Weights of a small GPT-style language model, trained from scratch on English Wikipedia.
Size: width 192, 2 heads of 96.
Architecture: RMSNorm before each block, untied embeddings.
Training: 200M tokens, 3045 steps.
Each number is 500 + 40 x the weight over its row's rms, rounded and kept within 0 to 999. Layers, rows and columns count from 0. Numbers have three digits each. The size before them is the row's rms in percent of the matrix's.

# gate: layer 2 MLP gate, 576x192, rms 0.0674, rows 521-575, columns 64-127
# up: layer 2 MLP up, 576x192, rms 0.0652, rows 521-575, columns 64-127
# down: layer 2 MLP down (transposed), 576x192, rms 0.0663, rows 521-575, columns 64-127
gate521 099:496474550484534522536570437532532571470524556546501536533545529565493474559549477547518520453499586546425474490459435529482527576504551454573507404488461540533522464521537502504469451478492500
up521 094:438514521592462517529525519426522522508465522443497518567547535560496574463507436508504509542494564488447489482458491522492515528497504517485524469545523432499562448468423533469516555512492447
down521 098:517492506430501471447486506461529465479526459456508453483567539501539532482452486496501538582489501453566514527511532457532450462504462540445522529470577449467497549474465515487568471489505427
gate522 096:471432537505545552492464569474498558515499502554480520488487561422452581579468545518522504562607494541519517459554498415504471564549522485547476512471497447479471513566530494526553537519476485
up522 094:487436501506549459489495490397497569522496599508474449472505529506525495526486475515478460513564464463494518519435517461525518550533426475462533537488535528547536563487519480530442516556455525
down522 099:459425468481487435535448464532500591431527483479583470489507538498480496508394500535571500488523526605475450507490500488446459458468471551395461453515512515585499577511525523541530493525461508
gate523 078:456485500497505447562528497474468492541474470453488530496538514489458503508571492505468525515501561542561477432482488517472481498470498580531458481598545521498537574437515486489522482409446562
up523 081:486458472504453489430450508541531471426509532543475449469504488491557534483512588502487411451512484431498513518554529506465493511520507442496502460491502442515440530498511517478460524575469501
down523 089:518510442413533493553503475525517470551516467406536503522556453468399490487527525472535460530449539491588438466429512572512444537494445511472427505512494571468555508481509509522580501532522519
gate524 112:534551445508457558456561485477435480487536510494494563516498496523482583535550530586548455515544536530484543511399464526521520479456501490536500506478524428502478465468532555439554480489515539
up524 104:475479483526516488416618561456498455433414506521500628482476537479438521448504489463563484444577595480497549477546515493494485503590509493571508516522492498562530436475576477461527551521553524
down524 101:531566502416470517546486437540545463541407484484510453455529509477482507494502438432436509575456550528596506509574523536523444558472530508515549545518485525461537545478501467481419514528573406
gate525 108:597472517502518508502522532506459593398518527450520487461494484468530512547530482517532460481467496436516523450530541519453608542508449438466529446470490473453455540509508546517551503539494446
up525 100:591489490513484523503446465484444586561507445507587494578522514500476540509503488518493503507450475495438524469542473440554498536508448476477535561499435584492493525511418470518531477563489430
down525 103:406534491482442403490491514525411490552491486506464507547504493445541493464495448512505513487491516530460459517478516488532483473494541522516446467460527506546477449460541548436534470493497582
gate526 101:485583508466427524461496552478445517448559527515528477606548489490521517478538544517494465560478525507443551493451464461479491517496529552553555523466467523570509521502454476475465464476468565
up526 102:454536519518501511517514495514502496516532506500484498531514520560458518521526432490470456512509464528494505504552503491439489461463467522457436546477521500494458426537580418506458520536477497
down526 096:472590459447469442503483439540441509484524545553501409489494555519453551541558477501519556483470489571488544498443459476453472518534458560475496475526554531450479551542510491518541510522507560
gate527 092:482533493527415455510552544558549458520456536543569536529501487556518468528536452494473508434528625538498453505477536530569491525488518406469452462501487469487476572493511593556513527514506525
up527 085:484534454538549542490492488458452554476550451451400481498531572437433481460470497525517560508486499538549459495473535499557490513517436497462503561542514498530420420499509497476467422513358475
down527 093:445456566478453508485447499530466501549418499508510549551507485493523487520474607451527443545537583591509413491448598536494452565489462492503474491463444498524510547480515514483486480507526503
gate528 091:579543500561493480417452482482490495457460518461490446425477415428481440526532423448561515503526517439455561495447546488511531499534498512506529574462479455380529476499487474519435517468539533
up528 091:480468505421474498538488558489478525497549408538517492540495545487449530529510484453471475497472461539583491502495474527572448433481454472452485437510540518552502500480553520471508453556564552
down528 090:502519486463510470418530514492546535484491449511558492574511480484484518453592470495477541458469445508556529472513584518492475451537512462511491501469462542516555515503594534589497530561502501
gate529 102:445543482514391478587526491505556535485522554538528478461503509525470536539529465510484498471525487407486435533569491508482557457477472506494479505462559503467490576514512450510561534477517495
up529 098:511466485542482540515545495566488482465470515531488467455521534553490578511523537451495500563504441451463537463509444509543466510538493491386528467563501504466511493515487554496537511496511439
down529 100:476535475496441501480578490575512504537529545511423462466421486506516514510538506468536529531505560462542533463536527561484428555474430477476408484453568472502491529588506475527467556514519456
gate530 107:534460429471552484508475510524561435389546528536455546500474457493495517511494517413526504542532491484543558495470526566504460519530479504515475510522518462451503525424502478410508466492561436
up530 105:482503535533500508550516523447448531456489488497565492524533539531477495476564512454587474459483510415578567555522465546455462441516538522497555524486468515494444521488507560510426467442506465
down530 102:565467434431520548556503517453552508419502507573511462538461517442572540460527524482458503503527575530573556542494439505469469416489532553523458493567532513553477531475516428525514477499492433
gate531 092:520462510469452510526524584587484571453463478449490545515503426498434492531519498543513544506498483509459505532477448540514545439478515478458484484529478524453501481487468509510556475450495460
up531 099:497464502523524504611493460549556569448513517508501471556497586527512512520456506522516448540390505521506447528472491483430552473500581486537462568501482548532473414555469452480465507457438479
down531 097:528524478465563452455508520426515470593573480537439510459480491519572450423546435467453547534545418465457470481503425472498501453534434479504566475529501507477530517541583509511532504479493557
gate532 098:476538482544512511541554543452537434507470546469464543569517503457514507509467492489455517442484481495487478444495499463553437569471564528466468550523544528445478516571567483527525502469496524
up532 096:454477514439490538486556506516456562490538514527513447501483507568468429505522532520498492414497562496415519510523551510516523473491467525557511428528453438468543503502503536493555544519439454
down532 100:476497492488528494462457455502456421476453476540465475511445524428469459529486472463537536528523516555480452531490499484529457475491470567488566539457558513488415511536437459471525586520409622
gate533 096:483561525479506532511480430543559498520489502525534510448480451543520477558543527447534467416517444520497487540581568496509476441435560591445553512461458466432542523578459539471398490547530522
up533 100:502447520562490494568469513573473514517607478498528482526547603528546516518472458523531478563458530499497506532475496485516487504520399518492539531513548460538582560522558438498466475520428465
down533 106:520509455585501479463533583516528505502505510482531524489481502446541501438564365529472485470473479526540599424439482457561562535444468480557530507497463506497513412423506571477534517499542457
gate534 104:459565565521502549456435551474462516570517470544520521545540483468472502482561515509531578527530518567537549508503545582393539424484470526540486521479478441485507522417458492484469564506486420
up534 101:407513469551524413510548508497506547472431465486467472425420456545473468496513444456471473446514506441436519551536477492493480431528520445447512501504523503507498561544495386542489537519507522
down534 097:468508480553464438509497451458460485471500434455503522587493567486552499481473558464457507516528492553504485444507542493458549565427492549485495539495553486480471469469521586497515515514506496
gate535 099:604536534385516491464476487523502504520530540481458609445575490464524480489454510525533537469511572556476493430516508493480463467493517474459535540462469499510517489493435467490514525471519560
up535 105:499514475472522508617492330461548530538521446573538528513521454522522490484502537479522519534485487600590452457416534519517492485524522492490494506514515475503486496566449471468494547455452528
down535 103:471481470489567582488412413488509551464503453509521463459565539475476402540478569554492528507560505555484468520508588484490484494508448511562463412515450481475486556495481485411477508454502518
gate536 097:479419486488498562516511545468565453515520499420512440556442474509501564423468528503514567523539420532523519447483483498511459411486489526509477423507473544446533449501480480499469495521484520
up536 105:483450439484473580539528511519569500505503494453478518485528475515582572484463490503506495544508370477461473485566495553515525513529516506486511504526452481539578500488473540542553580549458480
down536 108:562449537628551548521483466532464491566525480419544500533467548451444475469469501440473486485479435493475578427489517514517531535511520523465518521553489491516438493499455460546495569458450466
gate537 095:501481510487476511469489462497472433435503500497419502478459530531543466460475530504479566478459517451500457476491479491424486497457491541424470517496552516502438544472485522521461446448486561
up537 107:497466457491464552514491566477457542508515491415421446554472484567521475422524482541541438501504569519515510537455472525477522529511479593507509488510541503414484453535500482573480560494444509
down537 108:538528518439501532549512481545517512503516517468448492534476461559525471488477499440539481551577535493514601438498453499471488568444456540491522513448555597471556501462520398471501586490463420
gate538 102:445523501537577504482435482552438484480562530504451495496450525561494460549578503468541480470503495469444500485474467481539525490473469504511481420543538502543593480418476532480512507470509522
up538 103:518485434480500550466546541467412454560474446456543447507535523548494525478482581478511496521487527489518521485503458472405534463523471484459411459543459468512525547568495437468481542497525459
down538 100:556450529533512525485490556504483504441513504494448513514495520491463562482505579472468500468470542491546574479468439577478398514419577552566440434520609472481501555466494530458494451533480513
gate539 099:443485522499460584468532501484568476485532503544532531416551456542438570490502447444403517561544468543458459496466464542543530508485528582484476542547490503516511519553448516522526436471477471
up539 099:525494486540441434501563503507505487510425441489478464585524517450477532536500496532580434483444531471466450522488552496496495501576472516544553450435468477518494471468521504530523542539522527
down539 099:427504475424476482577530388521528460521531493473524496424485468577515442510540469554484479532556512483446520510463480499565468481469509593509544478502387485507512574515526479498550476527485487
gate540 105:513453433507429539542410478446423510506534442488510448563499459484544528531526480429540452458480551454579455564547517502426530451459523504540449518508521494529488514518446514520430511461459565
up540 106:526495497576565468565543544599527499496391525542529466525486473514461465550479450528469534488409554525506497493493459499527434503515425452492450459455505525384495550470491478547500464458429436
down540 101:507489506442518532457531423485499480530488498559555408456445497534425507461526473500478493475494497477474465485450438498517493534467424505497544544483547470511443479478500572458503499502466483
gate541 102:525477501511455584480475424470500442497462534618466494474504562490513490563488502464545523512508562488537470468506429451516446475492550483516486459495501490503552479461451451467519495516492508
up541 102:519487431543492481528451441528466487554458489526535505493497578413483499570430522529515476511520597573462419480513455476521475498531445512583550500531471566514556469471534476503542506505429618
down541 101:513483532459522483511556547442548532495512490530513515519440519483466462434496524484510517411470514501457573452542488559560519547488495584482487469533428479486473512482429503533497482532489514
gate542 094:430469463454548517456454495504487486446502469478515451536475517559521548546513463487464525517511494400501521528520504428476511466504519527528490555585492482557491470545469489450508466456467475
up542 100:551541582541448559543519555537542477543566488531537551549472410458451522504473530498498500505559532538524472483554553521509514509466475490502462491474489556437516458519529552525513521532511497
down542 098:495485480434576541453553500525477494498513481481490497490510492565474520545499553530496522555548565540519530531506581545479516443472518547493447624516493547488538482464501540480480445490460427
gate543 098:492522468550522497537508510473565512501448518492448521530534492486513495478471523540502535494553501494490483493543445520494540478447495499557492584469474535456546554474548521438438405484477436
up543 103:516517444510500556515443536540510487478443514489442529530568474534486465518481478493494520467556476446521554415473507452495532542467609488496512485514513561509489484506494438460477486561446475
down543 101:536509499507470508497478527478536518536496456517495516457440505548577524527477539508442537590540489483526544527548516423503445413469503526503543506591589506423563434507451456565530487586541524
gate544 109:525527466499515489548580494507539523498548486540484492495542574448496487482529514531527558500531506512533435458565443574534503474447485528532467517495496423455514486457495479430470510458501445
up544 106:492469525499483460488461562472475528511476456488473509561495406469466575479563468480427503513510523460525538520508479523536507591523469477503519521541453524491487453542540475481522515498451517
down544 103:432536526560516519489473364476520545533533434505522456514542553508542483475525458450554425524541508551535463499490486453472508470515419448459500521525511368521482558518522505557528474509570519
gate545 095:415502467472486412502464514499537511454509479470469461514528533540468508580441494514480533477516448531499451480477517488445574456456465504441467465440439455460514539437487502525471517605479498
up545 101:531467548470545518467483473517442512553547546514508504536500509474449518492516448499519490489526501538440502510509529492508522471508539579519533540459537447530533470414473511468479439445486497
down545 100:476500473521501415453494410461545554409493492484496444486450539550460417543570486539470546519523487467552536447493545515497458492534493519530472513475452552467510504485453508489538583563529471
gate546 096:528535479490505451461502544506540478462502436496496480572568455489517452504549490506477525488511506501511450439536519522604492525511433450487517530510501460496549482486493563449459567531525494
up546 094:553506493538454526479462447456507444534556530488585555574513483462380511591445458486492530455504482506492481496548568494463476555528481447470413482494477489459525526473491501543506500461471506
down546 098:520481470528460503450458466551527458532460481468457470573433490463425520496516474555539475560421542517520550560518528508495528489441480423513494537450468516569463509506482541471538502496485502
gate547 096:526453473496594471513522506512554515492438531578488477443516474475412496500511523521552445491472487556499500516462489472509471482514503520504446547545520499492398464526516460446459485533465441
up547 103:586494480480552493547472492500601525492503550552547511444478463479415470574520441411548502507501558478461484511510528443562464525506505511501525492497478479470494503490549489497532438509494504
down547 103:519526509533503483509477517529515522547556547443494487472523472546498480542586500551478538570500517467499519551567477468563572493511541514534583569523520478523534499474568441451497492557564536
gate548 119:471479512495485528526512512498541561482522465526471446462431541427475513479512506477538480491525536462461489485480498453537536492509479477524471436568505529545521560451440520512534457588521475
up548 109:523534497471519485468478501556431485526503478429521469520533464518509490524488515421475467521504472444483567521489451424503542475507524480501465510475511514485525478479559504518450459447415461
down548 094:547511523484465480488492534459536446532476542484485476473459530471535459541417547530488549447503534464456463493499423500510520526550486550567552462508447621491508489459451445509469459477546407
gate549 105:451473532511426490489536541424454541514536531458503472547469489436483477442572428581523530506555552541480474529472529433522461542514531433542517484506455498479521520515470559482522519554412518
up549 101:485527542504465510492509516436433473467542445528534502469523438491487529531494566455468463445502494402506445488575528609512546555421526482440472514528479525526499541532540523542527493433475440
down549 096:464523502532453497443532571447499488482497581473515500529476552484477459540466522512506531515520539447503503505482509482530502498539429549559507542498446506409514499486492525497488503528506491
gate550 105:534514426496531500428562402429509522507502470515511532547500468463500563476576488499511549416464507451530477514580578454526510529479506498457483533530463496488535483460508529510480525548550432
up550 111:456426547441461460524530548511495519513503463499489548518435485616526486550502527494524513454488535499486547544448452527544421515550545492469538510499484416522560447469517392527508546459431520
down550 109:459537476487442558585550434504479536503515459483524484560431514538537523555510457564423465538497438535462557547489490570525453429528530500520489494496485484520507439534491507483506525543504502
gate551 095:430434521406457495516563424516450533559550462550477462442479487547513469553529505437528547474468476512463473591465461517486460551526505517481478427544470526422493492506458562459485488510529492
up551 096:521432482446462533512525493542449487554533401541481420418525488527494517564531540471451412508408554493562458434449498451547449479512449553560410521455426500472476522501544487479514507481511495
down551 101:521535511522418537496571486464530508502534543537442435496505507511505437534505568554574426390460492443521551462520512531495530471518511569485509533460493503541551461454519490508531510604454465
gate552 099:554457480508485499456456496542491434527511573529473519496482497475492564477549476413504563536453469487513545554532430521490486410504527509512471477483465425498487525478463478525503474446531545
up552 100:437478433508503484505498538523453575464505524462566596529479471430518432511491534483508459493432432493512446435506450495510454577525492505559528518549532458533414468511488505466458528439468508
down552 092:515468529478453514482462475549549401512590526536497591520494581549473515400555521479492458437483463409501484387492526458472518453534489589524477522517482415477458483402438511542526508531448547
gate553 108:513506577547459498506469555495507522472470468549559499460558562454517565545514470474523516559438567457516483529521462506414474474441494508486538478486576548534511494423459516483487469441417497
up553 108:483495496542484541553448636506400469462520456558535493468446517531497523494430559471587474500481526533485416495563419530509466523464458491536513478460569524497487542445475494461464469494541473
down553 104:543578530487477389506526511561440608564466503398518506466443478596530507497512478507498468500418462544484455491532529503511518433500518458492426440490496456566460485548473551511526506462597562
gate554 099:440422525481449504462429441501509452524492508505477475501439535534546482513527532581543505446476559462449514484545489460501519444485498497464503478397544604522564593445445485466532476491468543
up554 103:465497493544431530459511496421498591500502444496525535535495527503604510464413571531465489497452490486477487475460450453436498542538478463460541490501484568506490478520444405498534458415453450
down554 102:455486428499519511533535476448496449465578541501459498471515465492480382486477541458495498434527523520546516516512551499486463501496404482495580490539536533514442414487456497462536507504487517
gate555 099:533481486528484491509460518510533422499458456493459543507484521445489580507518494488494479491508538517503488451497434524527485454527531524498438568477454502471489508470479516535467506462438486
up555 098:498446436541563587469440464543509465479524466479505456444528503487460506473495513578448531456521498490431476526527487478542553609504516507506528535491505516516504503536491529473481472480519527
down555 100:441454434534451568449543534462491502482506528473505484490520545492526513504564442529533453559445561459505509447531543566459505501492586517511488561495474465514505497468503459482536466463485460
gate556 101:534539534465571474505472503460503503456543524461518443521469454480479447474561413516478586516467541553462561544538498519492531522513450468530537450474488494599420560539536524492489493524508457
up556 094:570504495483546475492466496549491514464511511523479532509526483514422501474551481433517512518387604518461520420538544555497555526565540466505523510507456527476512561460488575471498432487468459
down556 095:548434538505396551517524486516549497523516512500485525497476497496502584541461506502519520532513514562586424458458488497509431526460501551488461519526533499468498502522476428546461460522476508
gate557 096:523493513471452431551501516525477452469485457451474422426569507497463498522463534512472469560503534528454524520481533510486585512570524495492486494502545567528452424543476447550482497529523472
up557 099:551496558528568540479599514478492557590455483484481458467499464510431496483459388535523517506457502485466484507537513479417438508425524488473531507464492430433619466442543501488537450520473494
down557 101:529477602516549516472575558517489446496466464512608555448491443510553477478452508510488550499518531473496502483550498511501481504476457493404425532467455611430558499465538547490485416445459534
gate558 100:376456456549497526482494460578579411518476595503539545513515448480552456537515527519504467487473525508574503459504505496499476528473520525466562489533597561505549569467555491484508462489469451
up558 097:607457523508421440503575451529469516462524424490460537518529481449497523467446473446426534445445481555473506544563533474434521536605509442505460525441478478462486472500444533488522516552521569
down558 100:507525450604530530520514423467594527508555479549521484493462516538481482481443523514470472389507535540493578492513506459461492525529533525485492432428517460491508493511500517503463458520488492
gate559 094:511551459492494497437490515494555574486509465518571512554458471573485484485499511487549560496525485493521455432514601504596449510421538530500484497470472505496502457543540550478579515475581467
up559 093:471463551561535491481464519447504425564502580479466441467534488492501433499542533510439432498514504513446519563496481460446539488560521537468485478499517514498453502491544469536523514503415489
down559 099:444499444449459519485547465542535609488559491486504575544479532487532485501487476446501528495558502533545474480467535430523444501460507457540438483469415463436481501518505527460504467482557493
gate560 097:511460492451550488432460485513481421483472438473505566479542525498442512490465504486508497525532578490540560455518536516501478498538560517571547514513465537513480456531543468495514513469417471
up560 098:431448513448437497544485453507521463453452488527482545468434492489488544472427452541545554469555437510451479502496552437495528533509503513508417524487548490563501478487419511490460560462513466
down560 099:571379458499452432443448578517503495486485471482485517456578547503489504453513513482490569628416489528554456439493491519514530475503464540532593478489525438478508458485497515508526469525468509
gate561 090:502538525484496509514535506461494451544487538469499560525482510573428489462533429601539459490511493448565500487447467478528418514519513434446474555418498479505517496575491458526511500497541519
up561 097:499460527478482594557574429486502491541486481517519481521486536488434511452539413528487478430562447529539449481497514534500520510507473472509478472545500499480555530573450512500523455489533477
down561 100:570341492444477475509501477457574551526543487559532490502488573535477515497448520517443498561539477503492522501506492463487574566519551545502515423557540456448521503533541530510534438444514417
gate562 095:486471463477471514456575514473508468499483457442419425566471512548514524539592422465526496473496503558533543564551500465473442523515501407651473441525426546494462496564486513504534465485491498
up562 097:570467494456476474480443601495503542516439473511559530523452473482476534549479527441509548560574536550551529456549566552484582564479590456513464515516464573530524472463458486448437529473507466
down562 091:484526552510497411504554464495492540446600542564470550495537514560540414511465489513499492467479454475487413566498442484551515545516472560429494479527493523490492524523543444496458491518466446
gate563 092:503552487494433514536533607513441483505554495553558417515463512507513596605560530442483458500478453502536519482531505413551448534521560523400421554492526476474490430510468517487597577498478532
up563 107:571518519517486497479521507483482558493522607521539500517555451438437459532555499483486539474468551555593463378548537552511503543504518552497468418474522409510529504471492551463480548454514546
down563 111:493483558447493507456523456419497501482476522463510477523542442431506453525494424459424606498412475546571502443460454504510480439457557468455532489423514489506526477535498524405470537503472497
gate564 089:525501565527528543456497505513532507501505529469493486532463523488446477473462514412546473548423492491507560588434465528525554578536419585414469486467547491482493534508578523500532507500543435
up564 092:494541436485527505555575511467519461558575405449480534537516490478581567524516526564490467450520511427519487471468483561514484501560585418536504536489497501472541447466461565490426487509548577
down564 100:506518481502488522469467423528504563569468483466438552535521485494560481543521461553469546500530521420408516439525471543486558470491450435447490508490467562527493472510464543481453576532487543
gate565 099:507505544498473471494563522476461451560504582469485464403520512510530529463504501472509479512488445530507517554439518444514463513501471416508592493563494462559576502544547519512506481476496475
up565 094:465463487509459426509473468536545513460443467592522545475586468491529576552533468486476507544483545441519506483543488482537491488527488547500398470520473509480508480475465489511444483464490556
down565 100:467504530549498452478543497542480542471552511585561561541567510511518459513488515500435540541521527543489464516504550548454420549537535499514518456524552486468510475427571473538504446548520487
gate566 100:485505521456547486531490457531487439520517503547451542462509514505533496540433488502449417508508571531432552525492564500533532478447488502537480526473495496458474454528562459497486526514504540
up566 104:555534550479477495481462463429496525515515523528481427499483476514458421409475488539484505481519514419546527462518552566581498438399480514529556488514482522549551568561500489559524529483551472
down566 097:512488553568471538518481445566517569485444546473444460521523457452525534456569504501449487533479488492550490518464554458520467514468534512479537482482462445566530529501530490465470485489528459
gate567 097:425559529543427531526472513458466494454479484603523572454492511456445495489479527477425515549589532500507496537487508512493526491442493515451542436479545490476513512487449498500463463493566513
up567 094:496449521550444468563439548493503528421555517458503482459483509446505606473437469541479466486478523451439420596542542511455579540505500460515494488489451525479556502472514467521511506533570567
down567 095:556535445470459545465522401456504519554427490474489459518487464514509418546467488452482466498549439514484499447490443509571449508532560535526501520473534463527515588520496463531446525444485531
gate568 102:492504573509528501478527543448501543466582514472452559444529460504557479506476518513526473536499564412515521521479385471511431490483489504490494493453460553535508468591505478528524441503564467
up568 102:534434550527504555461434571564503535540499508571500490539508563547528456553444485546516433475520508438515474515477395465466466468534546520464528534514469497549495421527482481431470485471546501
down568 104:556464558447524433475526486503486443478543527490513562484529531520491430478546472507426554486476536418454512516452419433607443472483472437454462481423537552508493435473489589490519516500496481
gate569 103:557513488490482491474505475506537458555541510498536548488504516492452458517503546539557453541447467488508463523596501463463494537491475484445420462513488497494492534559469556563467461416496538
up569 102:507503502519520514504503521481478555544425517488443477449496491451473498426531480507512532521516515508520523459510451596475427490465461586526461513487459480555479451511583446487504447474533453
down569 102:554475466562501532513453573484517453503453537484466436518520522559516491456478467494514454583482431537485535423530472457459499484527495483527533485545519485552513479498510522510473487505500538
gate570 108:523519484541550568528482618555502465427412491460450501504587532533552523504473505500519408454471469513510567506536497480509474507514465560494534575512526447499523519545584494547444488486530522
up570 104:524453563483506441476437451462512529388484474499509463513428516512525503532482426482458469555422430459475578440441491584479538561403454477486514512522469502534485516452477511491438509486539449
down570 103:517485462517541490472521426490517522483489467522509462496516440420444508478526440572466461491533501593563502501545521494408417481417542485525517554536502464465480525494524548449526428422476497
gate571 094:477540462593520514416565514580475470443527481491536503487506497472457498416423509505521461513423517506472507466460460531438464519486497510452477491544473555542501481509525423448476488523539524
up571 097:436475499501464448444544479523432570511539542482437494500468425492493556484507521501576467536474450516524463460429454448475509513521530469467532572483476520447471412550464456506466578527550527
down571 095:577471493491501495461413500516512468570428559500428506460486512475528418510508519490469480552508486513544397449487494417502541513493513432503455515575524420520516547585512414545486448506488393
gate572 090:518526478507441522591493436479439520493509522496521443463524441399496528512522455506539526492517590526496456519528493513471512491445502462540475439473520517443522443448456529498528502541466495
up572 093:475522551478532531491417500543584461531476498519421519559439516548588483464468483462513462459571532513500475504497460476483484591486536569523551526527524468505532501508538525491550459496462462
down572 099:506514558436456522506497552540569527491439511516418498451418488516579575482507478553558456482546493504505501560521452473579434580496506574530520474473498498523447494553484535510474503483511459
gate573 108:544465498496582492564532410493532490544490437590460432475464490522548512528586486486585549519572505461528497547437468513457549495510493474504538565436471465509550429544519488466541489446511581
up573 108:461382569559487522497491547467460470452533516481398532525527461487498427514488493522447496507435501463527512479482453577535512555514482549526530561531570501488466542507475508497457560469461454
down573 102:491476483507518535548526448450492529475567527486527520538497446428477536507444442433471505500463514505505495564590492491506534434456508520463459498507570445455524567469493554515492504495567418
gate574 096:487594516549497463502579487466511538473409433488467466540496570462497477563519486490467552507479473495570427464510503509488543454495494492402513466525482574447505549473486483519528453448484459
up574 087:522505501494533538523481539498537477539520563530559582542500416485496460517504475457511451484495453506464513459474455598529484459537523510513468490434515475581526489581557501433493489523508508
down574 099:403498514549481498513468479479599490493474502517462507504538588531487495514540483458444566471485532402527495489495525522513483503523511487468480492544499495473481489477555419504499418551448471
gate575 106:516571500517502498481486516525462516465552508533471512537537548486532544586516536519489540497505533534479529499469465469464502488426448507516486435454523544515471493512546520575539519522509487
up575 107:412482526494408451475447496483543480480455529503483518502456467522484516512527520563484481549494509515469545497437447534445502519544475507491512525434517524412445508581488447464513505561560476
down575 099:510483443482558462533589528482435520531471537409500466450525510556535475452476457511489386436514475490539501513469500482560477477439547475428488487522487490545477562493524520510481430479404482